python train.py --head_dim=32 --bias="none" --init="normal"
Each number is 128 + 32 x the weight over its row's rms, rounded and kept within 0 to 255. Layers, rows and columns count from 0. The size above them is the row's rms in percent of the matrix's.

# layer 6 attention key, 32x160, rms 0.123, rows 5-19, columns 80-159
size [119 113 117 121 114 103 109 100  99  92 105  63  91  95  94]
[[137 113 104 102  87  71 106 119 155 109 120 112 174 119  75 124  88 172 125 122 172 104 147 115 146  90  73 127  70 110 163 104 115 169 123 111 109 121 123 185 139 121 105 120 109 154 111 131 156 103 101 103 158 116  97 136 134  80 115 143  96 171 129 128  90 164 112 136 111 130 151  92 118 162  72 103  48 118 146  78]
 [130  94 124 148 120  92 131 106 130 127 129 179 143  87  87 132 127 133  82 161 134 149 123 115 138  90 110  91 115 167 127 108 127 131 117 123 103 115 108 202 141  75  87 148 163  60 110 111 133 109 148 111 189 123 136 115 110 153 127 156 121 174  92 122 101 169 151 181 140 127 116  88 152 105  69 235  83 151 155 163]
 [130 124  94 119 227  71 151 119 115 178 115  98 114 130 120 100 105 108  94 153  86 131 137 125 165 124 181 143  79 161 121 120 148 160 113 140 159 151 121  81 133 139 172 102 138 104 105 121 122 106 124  95 119  68 142 122 181 152  73 130 194 116 155  89 126 122 166 103 138 146 156 163 134 177  76 152 187  87 109 146]
 [ 90  48 109 118 158  79 150 115 124 146 105 118  86 173 135 153 164 133 143 127 184 136 167  76  95 148 138 123 157 109 137 168 118 152  86 145 159 128 126  57  89 121 184 106 116 133 159 151 150 137 210 144 111 154 146 100 184 165 154 144 141 139 141 138 115 102 112 191 177 130 150 132 145 177 154 199 121 121 127 121]
 [113 188 185 142  64 137  98 137 145 172 135 104 118 141 167 106 149 190 107  97 126 103 124  71 157 104 130  99  70  97  96  68  89 127 146 171  88 112 157 195  81 129 113 115 140 118 176 103 162 157  73 156 134  96 124 177  84 129 119  79 124 181 159  83  74 138 120 121 161 121 130  94 113 160 163 147 134 193 111 108]
 [114 127 223 122  76 160 134 138 137 100 102 145  89 127 155 136 107 110  99 144 110 133 151  90 105 140 169  77 140 116 150 174 158 148  92 144 172 121 107  72 110 125  98 135  61 121 109 193 147 164 168  89 110 168  56  55 128 138  92 113 145 125 176 126  91 186 118 120  89 185 151 165 146 171 102 172  76 158 115 110]
 [116 113 145 156 122 154 132 126 101 153  92 149 164 161 144 101 112 116 136 112 115 129 150 102  94 192 159 171 193 119 146 135 118 100 126  82  87 133  84  94 183  73 143 153  76  94 202 104  98 104 214 183  91 145 136 126 145 162 157 114  80 116 136 117 131 145 168 118 172  83 121  90  89 143 142 102 123  86 135 146]
 [109 130 124 140 113  67 136 190  79 204 111 171  66 116 115 138 212 114 129 153 171 119  93 104 105 132 104  67 169 104 109 185 123  86 141 177 123 160 156 120 156 135 181 114  70  83 114 149  99 153 111 148  94  71 122 128 102 152 137 141 142 105  86 118 168 142 105 156 137 155 150 183 155 137 106 169 143  96  82 132]
 [122 146 160 118 122 113  77  90 162 125 134 134 122 100 112 167  64 149 142 190 148 108 147  84 130 122  81 170  62 131  54 183 149 138 119 156  97 169  93 122  80 125 123 119  86 101  80 118 129  72 166 140 125 205 136 104 151 121 178 115 164 113 138 102 152 121 144  92 114  90 123 108 123 103 197 108 175 119  90 132]
 [146 112 173 139 171 175  71 145 174 100 126 126 101 169 103  82 131 151 212 148 150 105  91 186 130 124 134 151 120 180 135 134  66  87 144 202 142 140 122 164 121 157 143  67 117  86 120 176 106 129 154 146 168 186 117 179 151 132  81 152 162 160 151 153 173  93 157 103 161 114 172 171  90 102 110 137  96 130 145  96]
 [133 150  55  91 164 145 149 127  89 140 159 135 161 134 147 121 149 122  92 131 175 151 158 139  68  96 129  91 163  98  85 149 136 165 175 141 176 174 145 174 149 170 115 115 105 109 119  85  56 156 132 142  43  80 121  61 152 128 173 156 107  88 206  79 168  88 140 189 105 121  92 157 116 135 134 102  98 184 158 170]
 [131 156 135 145 107 119 121 129 154 105 131 136  66 111 134 124 176 101 111  90  93 109  81 159 133  88 151 147 118 173 172 169 137 124  91 189 182 136 158 125 114 114 126  72 121 122  68 209 179 119 124 157 151  81 126 147 132 138 146 112 181 156 114 137  47 102 110 111 192 176 163 159 148 126 132 161 125 167  97 169]
 [ 99  63 154 130  74 124 139 136 107 153 109  80 111 105 131 178  99 110 117 161 125 166 133 126 151 151 103  94  86  85 119 114 122 121 148 116 122 156  99 101  90 153 134 127 139 176 116 139 136 147 140 109 105 108 109 133  92 126 125 175 190 113 124  89 154 161 120 190 148 159  94 148  78 105 181 188 110 108 130 147]
 [160 136 109  88 181 147  55 137 102 139 124  70 148 126 108 135  75 172 104 188 145 148 209  83 114 172  88 135 101  97  92 106  85 161 136 121 126 190 126 150 158 183 128 165 155  68 206  95  97 129 106 127 125 159 120 171  95  96 181 130 130  91 123 113 175  86  82 101 120 145  68 127 135 118 118 103  77  60 126 116]
 [166 146 117 156  83 105 130 143 126 162 170 198 183 114 145  94 145  93 178 129 171 126 132 201 136 150  99 151 125 185 199  95 117 155  60 163 113 120 168 113 116 159 138 114 124 177  64 154 186 153 115 117 126  88 118 147  88 135 128  86 153 132 150 107 101 167 126 144 103 130 101 156 178 174 147 161 100  92 119 139]]
# layer 6 attention query, 160x160, rms 0.119, rows 6-19,38-51,70-83,102-115,134-147, columns 80-159
size [ 94 101  95 105 109  98 106 102 113  97 184  92  84  97 110 118 129 126 107 102 110 118 108  95  31  47  65  84  87  96  98 105 105 122 114 120 110 110  65  78  76  87  89  97  88  89 107 108 103 110  98 113  71 100  92  95 100 118 136 117 108 113 107 110 119 109  70  92  82  84]
[[ 71  93 101 150  86 107 101 120 141 174 151 117 183  97 119 143 156 122  52  86 158 135 110  16 153 119 146  83 184 142 128 123 121  69  82 116  93  86 135 146 157 141 100 186  90 149 144 149 143 173  92 160  94 162 111  63 110 104  88  83 153 108 156  92 133 137 151 150  90 128  89 134 156 129 132 130 129 128 118 142]
 [ 99 124 156 155 119  97  64 126 139 132  88 128 161 160  83 136 130 155  81 112 151 142 126  73  83  91 144 179 134  86 136 133 124 115 150 159  93 162  76 135 155  90 121 139 112 126 140 162 149 113  93 173 177 147 118 173 181 152 109 108 106  69 149 130  87 180  73 122 152 140 145  84 113 135 110 154  59  78 123  80]
 [152 140 121 193 107 134  91 148 103 127 169 101 158  76 127 138 130 128 123 163 149 113 129  98 123 100 154  87 211 163 166 144 126 139 108 107 108  85 142 166 148 203 127  82 113 169  95  89 128  94 117 130 113 181 141 124 110 160 174 155 133 135 128  78  93 171 131 137 151 102 150 114 173 125 130 194 173 140 160 158]
 [108 171  53 160 122 110  74  93 114 120  84 174 133 115 118 154 100 159 129 158  90 155 138 124 128 132 115 121 195 136 124 167  36  99 108 136 193 121 127 136 190 125  89  93 152 141 143 157 165 174 181 127 111 126 168 171 127 148 172 218  65 142 101 142 123 115 162 146 137  95 155 108 111 103  79 140 153 106 116 111]
 [108 144 124 127 165  58 129 161 176 174 161 117 115 152 114 107  81 172 119 149 139  86 155 113 132 156 158 109  95 129 165 174 101 141 161 120  83 108 164 119 116 122 101 108 167 143 158  86 129 100 120 162 128 147 103 162 162 206 128 155 132 107 140 149 154 156 144 137 145 116 105  85 133 168 184 156 140 129 187 106]
 [ 99 185 116 148 140  99 111 116 108  47 150 108 137 119 101 139  76  92 125 133 151 189 130  74 136 102 163 115  91 154  77 109 127  83 101 127 162 111 120 185 105 150  87 149 131 185 120 172 169 112 137 128 165 157 125  72 145 131 149 168 131 188 128 136 136 212 119 158 126 118 156 108 130 112 151 147  89 111  80 176]
 [125 110 155 127 106 201 185 109 177  88  80 179 151 179 141 125 130 112 164 102 127  71 176 127 171 182 131 118 109 106 145 113 160 133 147 185 114 114 124  96  92  59 165 153 168 120 107 150  84 120 120  93 180 126 153 137 159 150 166  94  91  55 176 159 118 132 154 157 107 148 117 120  95 143  88  90 127 196  97 181]
 [ 72 108 134 103 161 173 138 201 107 148 160 136 146 128 168 115 156 113 135 133  86 125 101  87 127 104 146 110 145 158 216  91 132 125 165 107 124 112 116 133 127 198 105 145 133 145 123 128 189 142 164 127 168 113  50 164 155 101 101 114 124 140 130 160 114 125 114 199 164 117 137 109  95 140 100 130 111 161 110  82]
 [137 116 115 119 167 145 152 114 174 115 105  80 122 156  92 152 176  78 106  95 142 107 173 140 177 182 143  59 128  87  85 104 171 159  85  95 193 122 119  79 145  81 133 130 151 116 142  95 148 149 132  99  99 130  85 139 137 125 146  92 189  91 158 103 118 154 137 159  68 174 141 133 127 101 147  77 136 176 177  96]
 [146 132  96 177 170 190 162 112 179  93  83 156 110 141 165 123 155 125  88 142  74 190 114 165 142 156 145  64 159 114 118 126 161 119 139 154 150 132 131  80 115 106 147 149 139 109 145 153 125 107  78  88 190 110 152 155 128 144 111 141 157 117 110 143 121  83 144 113 156 120 171 105 138  82 151 116  55 132 132 165]
 [111 162 148  74 138 166 107 113  95 107 133 107 122 125 131 100 206  83 181  61 122 153  76 145  96 138 145 190 145 131  61 135 217 122 142 144 140 168  90 110 106 154 102 159 106 115 152 183 119 125 150  99 139  79 110 154 122 104 153 124 132 144 104 144 133 110 130 147 133 145 161 145 134  99 195  53 127 138 116 118]
 [147 107 173 116 115 104 110 119 113  83 136  96 116 157 152 129 151 125 226  79  86 128  43 162  90 111 150 155 113 156 107 100 183 127 154 113 116 162 123 126 113 140  67 152  64 113 127 170 173 113 119 124  97 137  98 177 104 103 119 142 168 164 114 168 135 116 113 138  90 170 181 150 144 112 130 136 146 121 100  96]
 [176 143  80 162 124  94 158 126 121  70 150 121 136 109 114  95  95 161  98 201 175  80 146 159 112  65 113  70 205 187 180 147 114 133 102 119 158  75 132 132 136 112 102  92 189 156 149 104 168 103  87 147 125 200 104 158 121 163 140 115 152 138 100  86 174 116 141 121 107  97 198 125 135 167 186 143 117 147 159 118]
 [111 111 180  88 159 157  66 134 121 108 107 160 137 130  81 109 174 134 122  75 102 175  72 140 135 138 151 159 148  67 130 162 184 138 164 174 132 112  68 105 100 133 110 152 135 140 123 156 126 145  77 164 192 104 121 131 154 182 120 114 146 158 153 110 140 125 176 138 140 129 122 127 106 132  82  86 149 119  76 129]
 [131  94 110 158 147 160 144 156 134 139 122 132 171 134 214 136 109 139 168 131 152 100 114 142 142 128 179 186 166 106 139 111 140  66 124 125 140 204  68  79 103 142  68  80 104 156 146 158  88 155 157 175 166 127 133  97 174 103  84 143  81 111 171 130 161 154 120 120  65 141 141 140 145  72  92 127 134 112 146 125]
 [124 158 118 193 111 171 126 101  99  93 154 121 124 111 131 154 152 177 113 123 130 142 129 124 149 139 112  30 124 135 147 122  46 168 104  86 118 164  95 134 180 110 172 170 108  79 142 205 156 135 150  98 125  79 101 171 125 145 122 150  96 118  73 171 116 104 175 115 168  80 104 111 120 172 146 124 121 103 147 121]
 [154 153  83  94 154 112  89  74 128 125 134 168 139 150  72 123 114 120 144 157 129 156 116 124 109  99 124  72  91 125 128 114 132 201 131 111 127 108 173 135 161 136 147 155 143  56 179 135 118 122 123 121 129 125  94 126 112 137 133 118 161 120 100 137  82 118 169 107 148  92 101 121 130 155 193 124  55 107 146  62]
 [143 157 181 173  74  85  79 136 120 152 118 133 112 134 176 161 110 162  71  94 151  91 127  96 157 105 139 130 159  79 126 144 129  72 110 123 104 130 105 124 119 122 148 110  86 115  94 123 144 154 125 181 122 131 148 184 146 153 138 140  61 131 141 197 169 147 116 132 118 141 174 126 144 145  74 162 138 182 113 162]
 [ 83 178 128 150 100 160 151 124 178 149 129 171 172 135 110 115 188 143 128  63 154 168 165 169 151 111 124 104 125 144 119  97 117 100 133 125  60 130  98  61 166 107 118 178 126 119  96  83 132  81 153 159 118 152 153 212 184 134 143 164 120 125 141 141  70 107 103 155 162 141 158 116  46 125 141 104 158 149 148 205]
 [153 172 139 142 118  85  64  94  86 100 135 172 121 121 100 148 116 131  38 152 119 143 119 129 130 120 145  87 177 102  80 128 136  88 180 144 122  75 137 135 159 136 103 168 142 168 140  83 124 151 121 146  91 106 175 119 167 145 105 115  89 120 144  80 103 129 133 156 159  39 149  79 159 167 148 129  89 142 169 122]
 [109  94 129 102 110 122  87 100 141 106 152 185 145 125 160 148 130 169 135 146 112  80 123 114 117  87 123 136  39 109 119 139  52 163 135 139 137 101  98 129 118 156 165 156 152 132 111 163 137 115 100 106 179  89  90  79  97 133 177 103 195 128 214 142 100 128  71 129 193 145 120 110 170 177 127  99  62 129 160 163]
 [119 149 144 178  89  87 132 104 165  92 161 133 177 122 124  82 117 172 115 155 185  89  98  62 128 122  80 107  96 125 134 100 130 134 154 164  74 183 181  88 142 159 121  95 146 163 135 145 176 127 120 110 145 124  66 127 164 154 178 136 124 134 141 120 152 125 137  94 125 115 143 110 155 116 113 102 146 160  94 178]
 [104 205 114 128 123  92  84 122 120 172 106 137 191 106  96 100  58 157  89  80  93 167 165  93 113 102 180  77 152 128 120 171 133 107 146  84 131 126 181 137 128 116 176 152 103 116 161 123  68 133 129 167  96  99 165 188 106 166 100 173 135 130 135 139 112 131 125 123 132 142 126 133 111 172 158 139  57 165 147 151]
 [ 69 156 161  84  85  66  85 102 123 131 100 168 129 114  87 111 140 124  84  89 128 131 106 133 109 123 123 183 149 144 120 134 147 133 143 123 113 191 139 190 149  71 135 147 113 107 126 119 128  98 147 101 196 130  66 152  95  52 117 160 159 142 160 127 136 161 172 199  89 185 133 171 124 102 143 131  86 131 117 164]
 [132 204 117 146 113 134 138  95 132 152 110 139 111 146 119 145 167 114  91 152  98 135 169 106 184 144 141  87 150 184 113 102  92 189 100 110  90 199 145 145 159 122 120 123 124  50  77 159 119 121 116 224 116 133 153 142  95 125 113 125 142 124  90 111 118  83 120 164 103 173 107  44  90 137 186 149 136 139 119 118]
 [ 84 163  92 164  73  93 140  87 155  55 156 113 118 144 134 123 131 138  80 172 152 188 151 187  92 135 149  81 132 137 127 151 109 154  79 110 149 165 120 124 130  96 118 138 192 151 117 120  87 176 186 121 154 112 160 149  98 127 152 126 114  96 125  82 128 147 228 212 100 141 148 119 117 130 115 158 121 165 125 133]
 [126  70 132 168 150 115  94 121 106 173 175 176  93  84 136 132 146 119 112 120 151 156 152 164 158 157 131 142  89 143 152 111 172 115 175 146  94 111 160 145 132 145 131 187 160 168  76  94 127  71  69  81 124 150 123 127 142 132 145  60 149 142 130 130  99 123  72 104 114 112 157  67 145  98 152 105 113 143  75 118]
 [ 79 106 194  90 103 120 139 154 172 145 190  94 103 134 109 117  60 152 137 106 135 109  91 210  98 140 115  87 125 130 192 127 185 133 126 152 101 110  92 113 123  47 132 128 151 117 118  79 149 158 124 146 118  88  71 131 104 100  88  86 131 126 166 100 120 159 137  97 154 134 114 142 116 123 131 136  52 118 155  89]
 [146 197 152 185 122 170  92 111  91 113  98 119 165 186 106 121 118  78 116 131 162 110 170 155 143 104 135 102  83 155  90 108  42 100 113  83 115 154  98 117 129 144 126  94 162 149 183 147 109 120 148 160  75 138 184 114 137 112  98 117 160  99 133  80 166 161 130 138 159 100 151 115 129 123 143 105 170  54 139  94]
 [116  92 137 140 114 177 130  97 159 170  99  81 165 170 116 101 125  63  88  89 109 143 187 143 104  94 144 158 141  89 125 119 190 162 112 187 144 133 116 175 144 117 120 143 110 161 153  73  88 102 124 144 185 117  51 127 126 207  84  93 189  80 163 102 136  83  99 109 144 147 155 203 130 144 102  96 153 108 115  65]
 [135 144 116 139 127 116 164 134 154 149  76  96  87 149 142 118 111 117 100 115  91  75 170 105 131  49 151 158 129  89  89 102 160 130 125 165 125 135 130 195 139 104 125  82 129  57 179 138  64 134 146 144 151 155  83 180 139 149 145  60 160 125 149 109  91 141 148  87 200 153 100 125 110 161 104 121 128 160 195 140]
 [139 177 111  82  55 128 121  98  98  89  77 153 162 188 148 126  95 118 104 159 103 141 121 145  73 124 139 177 129 113 115 108 129  82 119 131 119  84 154 188 156 105 190 129 133 112 178 142  81 131  92 118 132 127 161 111 117 146 118 179  86  82 108 101 113 117 179 177  57  83  81  95 139 145 180 130 139 147 134 111]
 [143 150 160  85 155 127 125 172 123 122 146 176 148 152  88  70 123 122 112 127 134 149 188 150  76 183 133 118 104 120  97 144 129 186 112 100 112 159 130 173 160 122  68 110  67 177 115 196 166 158 127 111 105  79 152 145  84 137 108  73 124  65 139 121 196 144 116  53  97 133 136 131 164 155 152 154  75  79 135 101]
 [141 153 166  98  95  85 119  60 136 128 149 195 152 135 101 122 127 112  97  35 180 125  58 117 151 162 127  91 151 117  97 191 133 163 105 126 136 184 135 166 112 150 109 188  77 165 104 100  92 113 125 135  94 152 163 170  82 125 136 125  95 120 138 121 126 152 162 159  93 127 152 180 121 122 128 107 137 179 108 191]
 [149  85 135 130 110 159 124 183 119 116  61 169  94 121  75 184 168  87 124 115  99 121 148 109 163 190  95  95 108 113  99 165  67 138 111 158 126 102 111 160 135  96 175 162 169 191 100 199 104 117  83 100 183  93 100 115 122 167 160 108  82 102 123 113 130 143 108 156 155 121 124 123 105 103 127 100 146 146 124 188]
 [149  81 132 131 178 114 144 132 109 107 122 131 131 106 151 121 167 124 142 106 151  76 181 135 157 111 108 142 155 120 163  97 205 116 141 131 139 131 127  97 129 136  89 118  95 147 157  94 177 183 145 169 165 103 109 103 151 134 101 121 168 103 138 160 111 127 114 124 122 135 159 149  71 152 130 215 150 155 134 106]
 [143 140  98 165 158 142 127  86 152 141 150 141 152  29 148 141 118 157 147  67 179 144 128 118 126 113 127 130 119 109 183  65 137  93 122 120 105  98 167  91 144  59 161  96 138 136 147 172 152 195 154 132 142 105 111 126 123 127 130 208 103 176  60 111 125 121 164 116 114 121 185 185 108  87  75 107 143 137  89  95]
 [124 133 104 157 114 155  89  95  89 106 112 115 190 239 145 129 149 105 130 109 103 153 143  99 130 125 140  75  85 136  47 122 109 122 112 134 169 170 160 168 113 196  84 159 126  95 121 141 117 150 103 115 127  54 115 165 155 156 160 176 117 111 140 174 154 160 155  90 119  86  85 108 177  96 125 122  81 130 139 170]
 [106 140 125 158  89 182 115 130  54 162 142 114  50 153 145 132 152  68  83  61 170  99  95 136 132 143 106  98 142 161  82  93 158 165 117 129 139  81 132  73 134 163 117 165 145 155 126 130 104 122 150 112  73  85 137 126  47  94 156 116 117 194 138 143 103 135 108 148 157 144 151 128 129 150 215 139 168 143  83 146]
 [139  83 118 145 119 147 116  93  81 170 133 100 131 106 128 147 152 104  79  54  77 162  66 152 144 142 111  96 118 175 112 150 158 184 157 116 117  98 150 101  91  95 127 154 138 188 120 116 155 174 160 134 119 110 111 120  69  95 119 151 126 191 160 127  76 176 118 137 156 125  96 159 131 148 119 128  80 153 142 151]
 [133 140 125 162 121 147 141 107 205 117 137 159 203 167 176 128 168 141 128 139 101 125 138 118  77 146 142 157  49 102 168 147 115 129 136 112 110 120 141 136 131 143 108 155  80 174 145 175 143  71  80 143 144 162 146 114 215 129 135 116 169 176  56 103 134  96 130 115 107 123 106 161 140 161 123 151 137  71 137 134]
 [111  87  76 180 103 123  80 125 108 128 133 195 144  90  96 180 172 128 103 134 125 126  87 117 137 171  86  93 149 187 111 176 121 137 177  87 153 122 111  78 148 149 121 157 148  94  82 127 114  93 132 132 124  75 128 136 107 132 130 168 121 196 172 129 129 115 129 143 149 154 122 115  85 146 216 127 129 146  69 159]
 [135 178 166 102 119 129  99  61 134 102 157 144 202 197 128 136  81  87 109  84 145  59 144 127  99 105 119 175 172  85 115 115 113 108  84 135 128 149 156 113 114 108 121 106 100 166 148  96  79 162  84 144 156 116 119 141 164 143  64 165 108 104 127 100 116 149 150 101  95 162 151 119 109 169  88 130 134 166 122 129]
 [188 112 122 133 102 152 183 193  67 195  18 123 127 143  91 171 192 155 129 121 216 130 111 121 105 138  96 183  97 187  40  96 157 127 181 159 137 140 150 163 119 156  96 142 113  88 128 132 169  98  93  96 148 146 197  80 125 143 127 169 114 122 115 128 126 147 142 116 146 149 129  91 132  99 118  39 122  71 126  80]
 [149 153  84  97 149 126 175  60 139 143  34 161 144 120 129 137  93 174 163 159 163  85 122 102 134 122 145  61  79 137 133 107 156 145 151 125 141 180 148 112 197 120 106 128  92 181 111  94  70 172 132 205 126 144 132 169 107 131 165 104  81 121 118 122 104 117 157 189 124 111 112 158 122  97 144 123 124  91 166 152]
 [131 145  76 158 102 117 145 147 198 125 120 141 162  97  49 125 105 153  40 133 203 113 137 149  76  92  69 167 138 132 138 163 136 156 129  68  80 109 121 144 141  97 137 100 178  99  90  76 158 130  57 118 150 151 118 146 142 183 103  91 138 104 151  85 130 190 145 104 104 106 167  96 125 199 122 136 108 152 137  97]
 [101 115  73 118 127 130 171 142 153 101 136  76 173 128  90 178 180 138 188 104 154 135 169  56 158 152 138 142 170  83  87  86 182 124 122 169 112  78 135 138 107 133  85 151 134 110 124 142 104 123 122 128  86 110 159 169 146 142 181  87 147 168 111 150 122 168 121 167 158 128  78 145 174 111 124 106 130 167 104 143]
 [118 155 169  80 134 112 133  84 140  93 154 157 155 147  91 153 115 130 149 122 179 145  89 155 114 155 153 119 130 109 161 148 110 131 150 141 175 166 106 164  72 112 119 122 103 163 160  89  13 147 106 165 127 147 145 148 109 156 118 112 172 161 142 193 151 109 172 111 157 131 102 187 116 126 149 105 127  97 157 113]
 [109 107 137 110 109 185 149 117 121  72 127 148 182 176 148 118 118 135 118 157 123 162  57 125 181 177 109 127 118 134 134 128  82 119 144 113 129  58 139  89 103 116 112 191 143 137 147 123 148 165 122 106 166 145  90  64 106 165 134  90 183 163 125  99 130 106  90  49 131  85  93  92  63 158 107 182  87 195 162 129]
 [103 138 122 131 130 139 162 134 125 119 115 134 157  96 110 151 132 136 151 103 137  92 148 135 177 146  54 176 145 160 193 108 148 129 165 135  85 113 135 126 103  69 141 155 109 133 150  89 136 122 144 117 150 116  63 106 141 123  97 128 122 179 109 127 103 130 151 123 101 154 128 124 160 109  72 129  94 155 118  61]
 [ 65 100 145  98 104 165 131 157 119 105 174  79 139 131  78 118 101  86  81  94 128 202 154  67 149 132 109 116 119 207 118  58 102 141 180  52 160 111 156 120  88 126 129 141 102 159 151 124 233 164 120  85 111 142 128 164 108 131  69 126 115 172  83 162 157 143 103 141 123 124 113 134 138  92 148 107 171 106  75 103]
 [124 101  65 147 130 122 147 130 126 159 105 124 107 175 115 167 154 143 167 134 138 138  66 140 163 100 134  93 146 113  86 124 152 123 118 175  78 162 180 146 138 140 104 178 125 112  74 139  86 119 144 108  51  96 124 179 119  39 167 141  99 161 141 110  81 165 118 178 127 106 135 102 192  96 171 137  91 115 163 191]
 [119  98 149 109 123 125 129 114 106 113 131 186  72 160 129 139 188 121 195 119  68 140 133 115 151 153 110  81  95 163 126 122 116 158 111 137  73 104 131  76  98 158 119 171 131 151 127 176 119 126 126 194 149  86 114 157 111 152 103 135 126 110 111  62 113  70 183  60 115 143 179  95  99 156 128 163 135 149 206 127]
 [137 140 145  77 132 148  93 128 164 185 132 161  88 132 136 106 125 111 139 129  42 108 118 100  95 132 151 182  86 141 154 162 133 171 101 134 127 114  76 106 107 141 187 106 146 146 127 146 116 151 127 163 171 150  63  95 120 124 103 117 102 109 105 127 147  83 145  96 109 123 112 132 157 115 111 115 125 176 107  95]
 [134 109 107  86 114 123 142 143 148 156 140 185 143 127 169 141 162 128 111 135 181 106 143 121 129 124 138 110 129 150  97 147 169 165  91 100  85 113  65 150 148 171 121 135 168 141  71 114 118 148 103 103 119 162 175 121  97 135 113 101 109 140 180 126 109 162 108 126 128 101 162 156 133  95 145 135 151 114  93 159]
 [109 154 134  85 140 142  84  91 118  95 125  93 175 150  90 121 168 147 190 131 140 150  65 133  89 111 160 163 111 137 113  96  88 134 132 121 129 167  90 148  89  95 109 154  85  95 180 141 106  91 137 122 186 111 125 154 125 159 129 183 122 145 133 131 150  96 112 130 168 114 141 141 109  99 128  72 124 141 110 121]
 [161 174  78  86 160 147  90  82  75  75 104 201 169 156 158 136 114 120 116 135 129 145 181  99 115 129 107  74 111 211 150 114  81 124 202 119 123 123  96 120 100 127  81 140 158 106 161 113 150  96 125 131 113 166 168  98 115 117 120  97 158 101 159 131 193 192 116  72 158 156 113 144 105 127 209 132 113 163 182 116]
 [131 122 123 160 115 107 244 113 155 162  77 173  92 117 126 135 136 170 146  83 154  88 118  91 135 115 160  97 134 138 139 124  46 141  62 103 163  78 126 151 155 143 113 166 158 115 104 145 124 120 104 125  90  67 167 127 157 110 138 136 114 138  90 145 149 121 120 125 184 140 149 153 123 197 130 107 151 126 103  97]
 [188 153 107 173 140  98 175 120  95 102 105 174 130 107 107  95 133 150 144 119 201 156 129 124 147  85 161 108 213 163 150 159 144  91 152  94 109  78 132 184 147 142  93 153 179 107  88 109 162 204 173 156 111  75 159 164 113 117 161  95  84 110 149 129 138 149 137 119 160  79 150 122 127 153 158  78 154 100 149 135]
 [126 162 111 124  86 132  69 112  84 111 136  95 141  99 133 124 141  65 105 130  87 112 127 129 118  75 168 133  92 147 133 126 104 169  93 111 168 121 131 157 154 113 202  80 142  88 172 131 143  62 122 109 125 203  91 100 129 131 105 155 134 141 120 108 137  64 105 157 125 117 160 149 128 125  90 189 108 127 127 137]
 [126 105 160 166 149  74 152 104 151 130 136 120 168 148 120 113  65 103 142 152 146  98  93 134 144  47 196 101 134  83 160 129 123 129 129 103  87 157 129 120 164  74 125 140 133  76  84 112 139 174  94 105 128 132 150 153  91 138 185  94 148 103  88 147 176  36 105 144 139 129 149 121 100 108 115 127 137  91 162 145]
 [ 88  78 101 150 142 107 159 122 134  87 106 104 155 116  93 141 157 141 182 136 123  84 131 124 196 121 142 122 130 122 117 117 108  99 148 136 114 130 144 126  87 105  98 117 124 139 113 153  83 141 124 173 160 130 145 120 131 130 152  70 143 214 145 137 123 209 165 141 119 175 184  92 101 132 102 133 124 115 142 162]
 [145 113  97 187  60 146 138 171 133 143 110 198 137 145 109 146 125 137 161 101 134 121 121 125 144 160 139 112 163 112 111 113 132 101 112  81 133  87 112 106 163 129 125 145 111 151 125 145  54  57 116 106 130 192 153  92 159 155 149 105 101 104 141 107 118 184 224 133  97 110 185 111 151 109 173  80 130 170 172 147]
 [176 165 107 119 149 154  81 146 155 155 188 142  67 107 127 154 115  98 179 170  91 138 140  98 193 156 141  91 225 156 161 163 140 143 168 124 128 117 163  98 120 132  96 142 120 150  94 133 215 170 113 159 107 195 167  71 106 150 131 136 122 126  97 141 112  95 108 173  94 111 197  88 110 135 118 156  74 144 196 104]
 [135 126  76 125 110  90 170 103 165 114 130 115 161 153  86 140  94 108 141 126 142  72 146 130  79  65 141 156 106 144 124 150 110 121  47 156 147  88  93 123 165 111 179 127 167  98 161 141  65 176 142 112  66  76 164 142  95 122 131 191 111 108 126  96 164  62 131 111  92  90  86  97 122 100 145 143 121 127  93  82]
 [ 97 173 108 162 140  89 131  72 113 185  76 125 152 141  95 137 106 119  68  77  93 144  59 138  97 104 180  66 129 121 140 124 148 120 106 110 144 169 158 162 150 138 105 119  99  85  63 175 134 149 113 117  96 143 130 189 151 106 158 124 139 133 147 135 100 119 112 128 174  98 139 146 121 173  74 114 144 158 154 120]
 [108  90 148 117 137 129 120 134 108 147 118  83  73 126 149  63 162 102 185 121  75  82 146 116 112 151 132 118 159  74 140 128  98  91 184 127 108 110 137 115 139  46  67 149 114 165 153 172 125 161  90 140 160  81 173 132  86 166 134 124 149 127 191 135 171 127 129  98 161 154 169 118 171 163 120 164 154  63 128  57]
 [136 132  95 134 125 178  73 113 136 132 117  91  42 107 147  98 170 123 140  84 111 117 166 128 121 205  87 139 127  91 128 146 125  52 150 140 154  84 117 130  98 119  35 129  57 120 175 175  82 150 124 108 155  94 128 134 116 125 123  61 151 171 182 148 127 233 141 143 148 129  92 132 170 119 131 142 114 109  99 113]
 [ 94  67 116  92  68 144 175  82 119  96 101 178 181 118 138 163 144 100 170 172 173 120 139 165  49  31 138 141 149 122  85 106 106 163 148  98 120 162 136 125 147 165 157 134 154 131  82 125  95  79 102 139  95 133  89 104 175  85 163 127 129 138 116 149 121  44 110 170 124 137  93 145 143 117 138 109 106 125 113 187]
 [ 80 124 112  67 179 137 125 130 159 107 113 114  85 121 143  85 110 140  57 147 120 122 126 112 145 159 117 135 118 142 116 131 133  93 149 160 111  94 118 125  77 162  98 150 126 138 179 162 156 191 131 111 125 121 179 147 109 121 122  96 188 139 166 124 158 204  95 109 132 133 118 107 133 113 148 104 125 112 102  91]]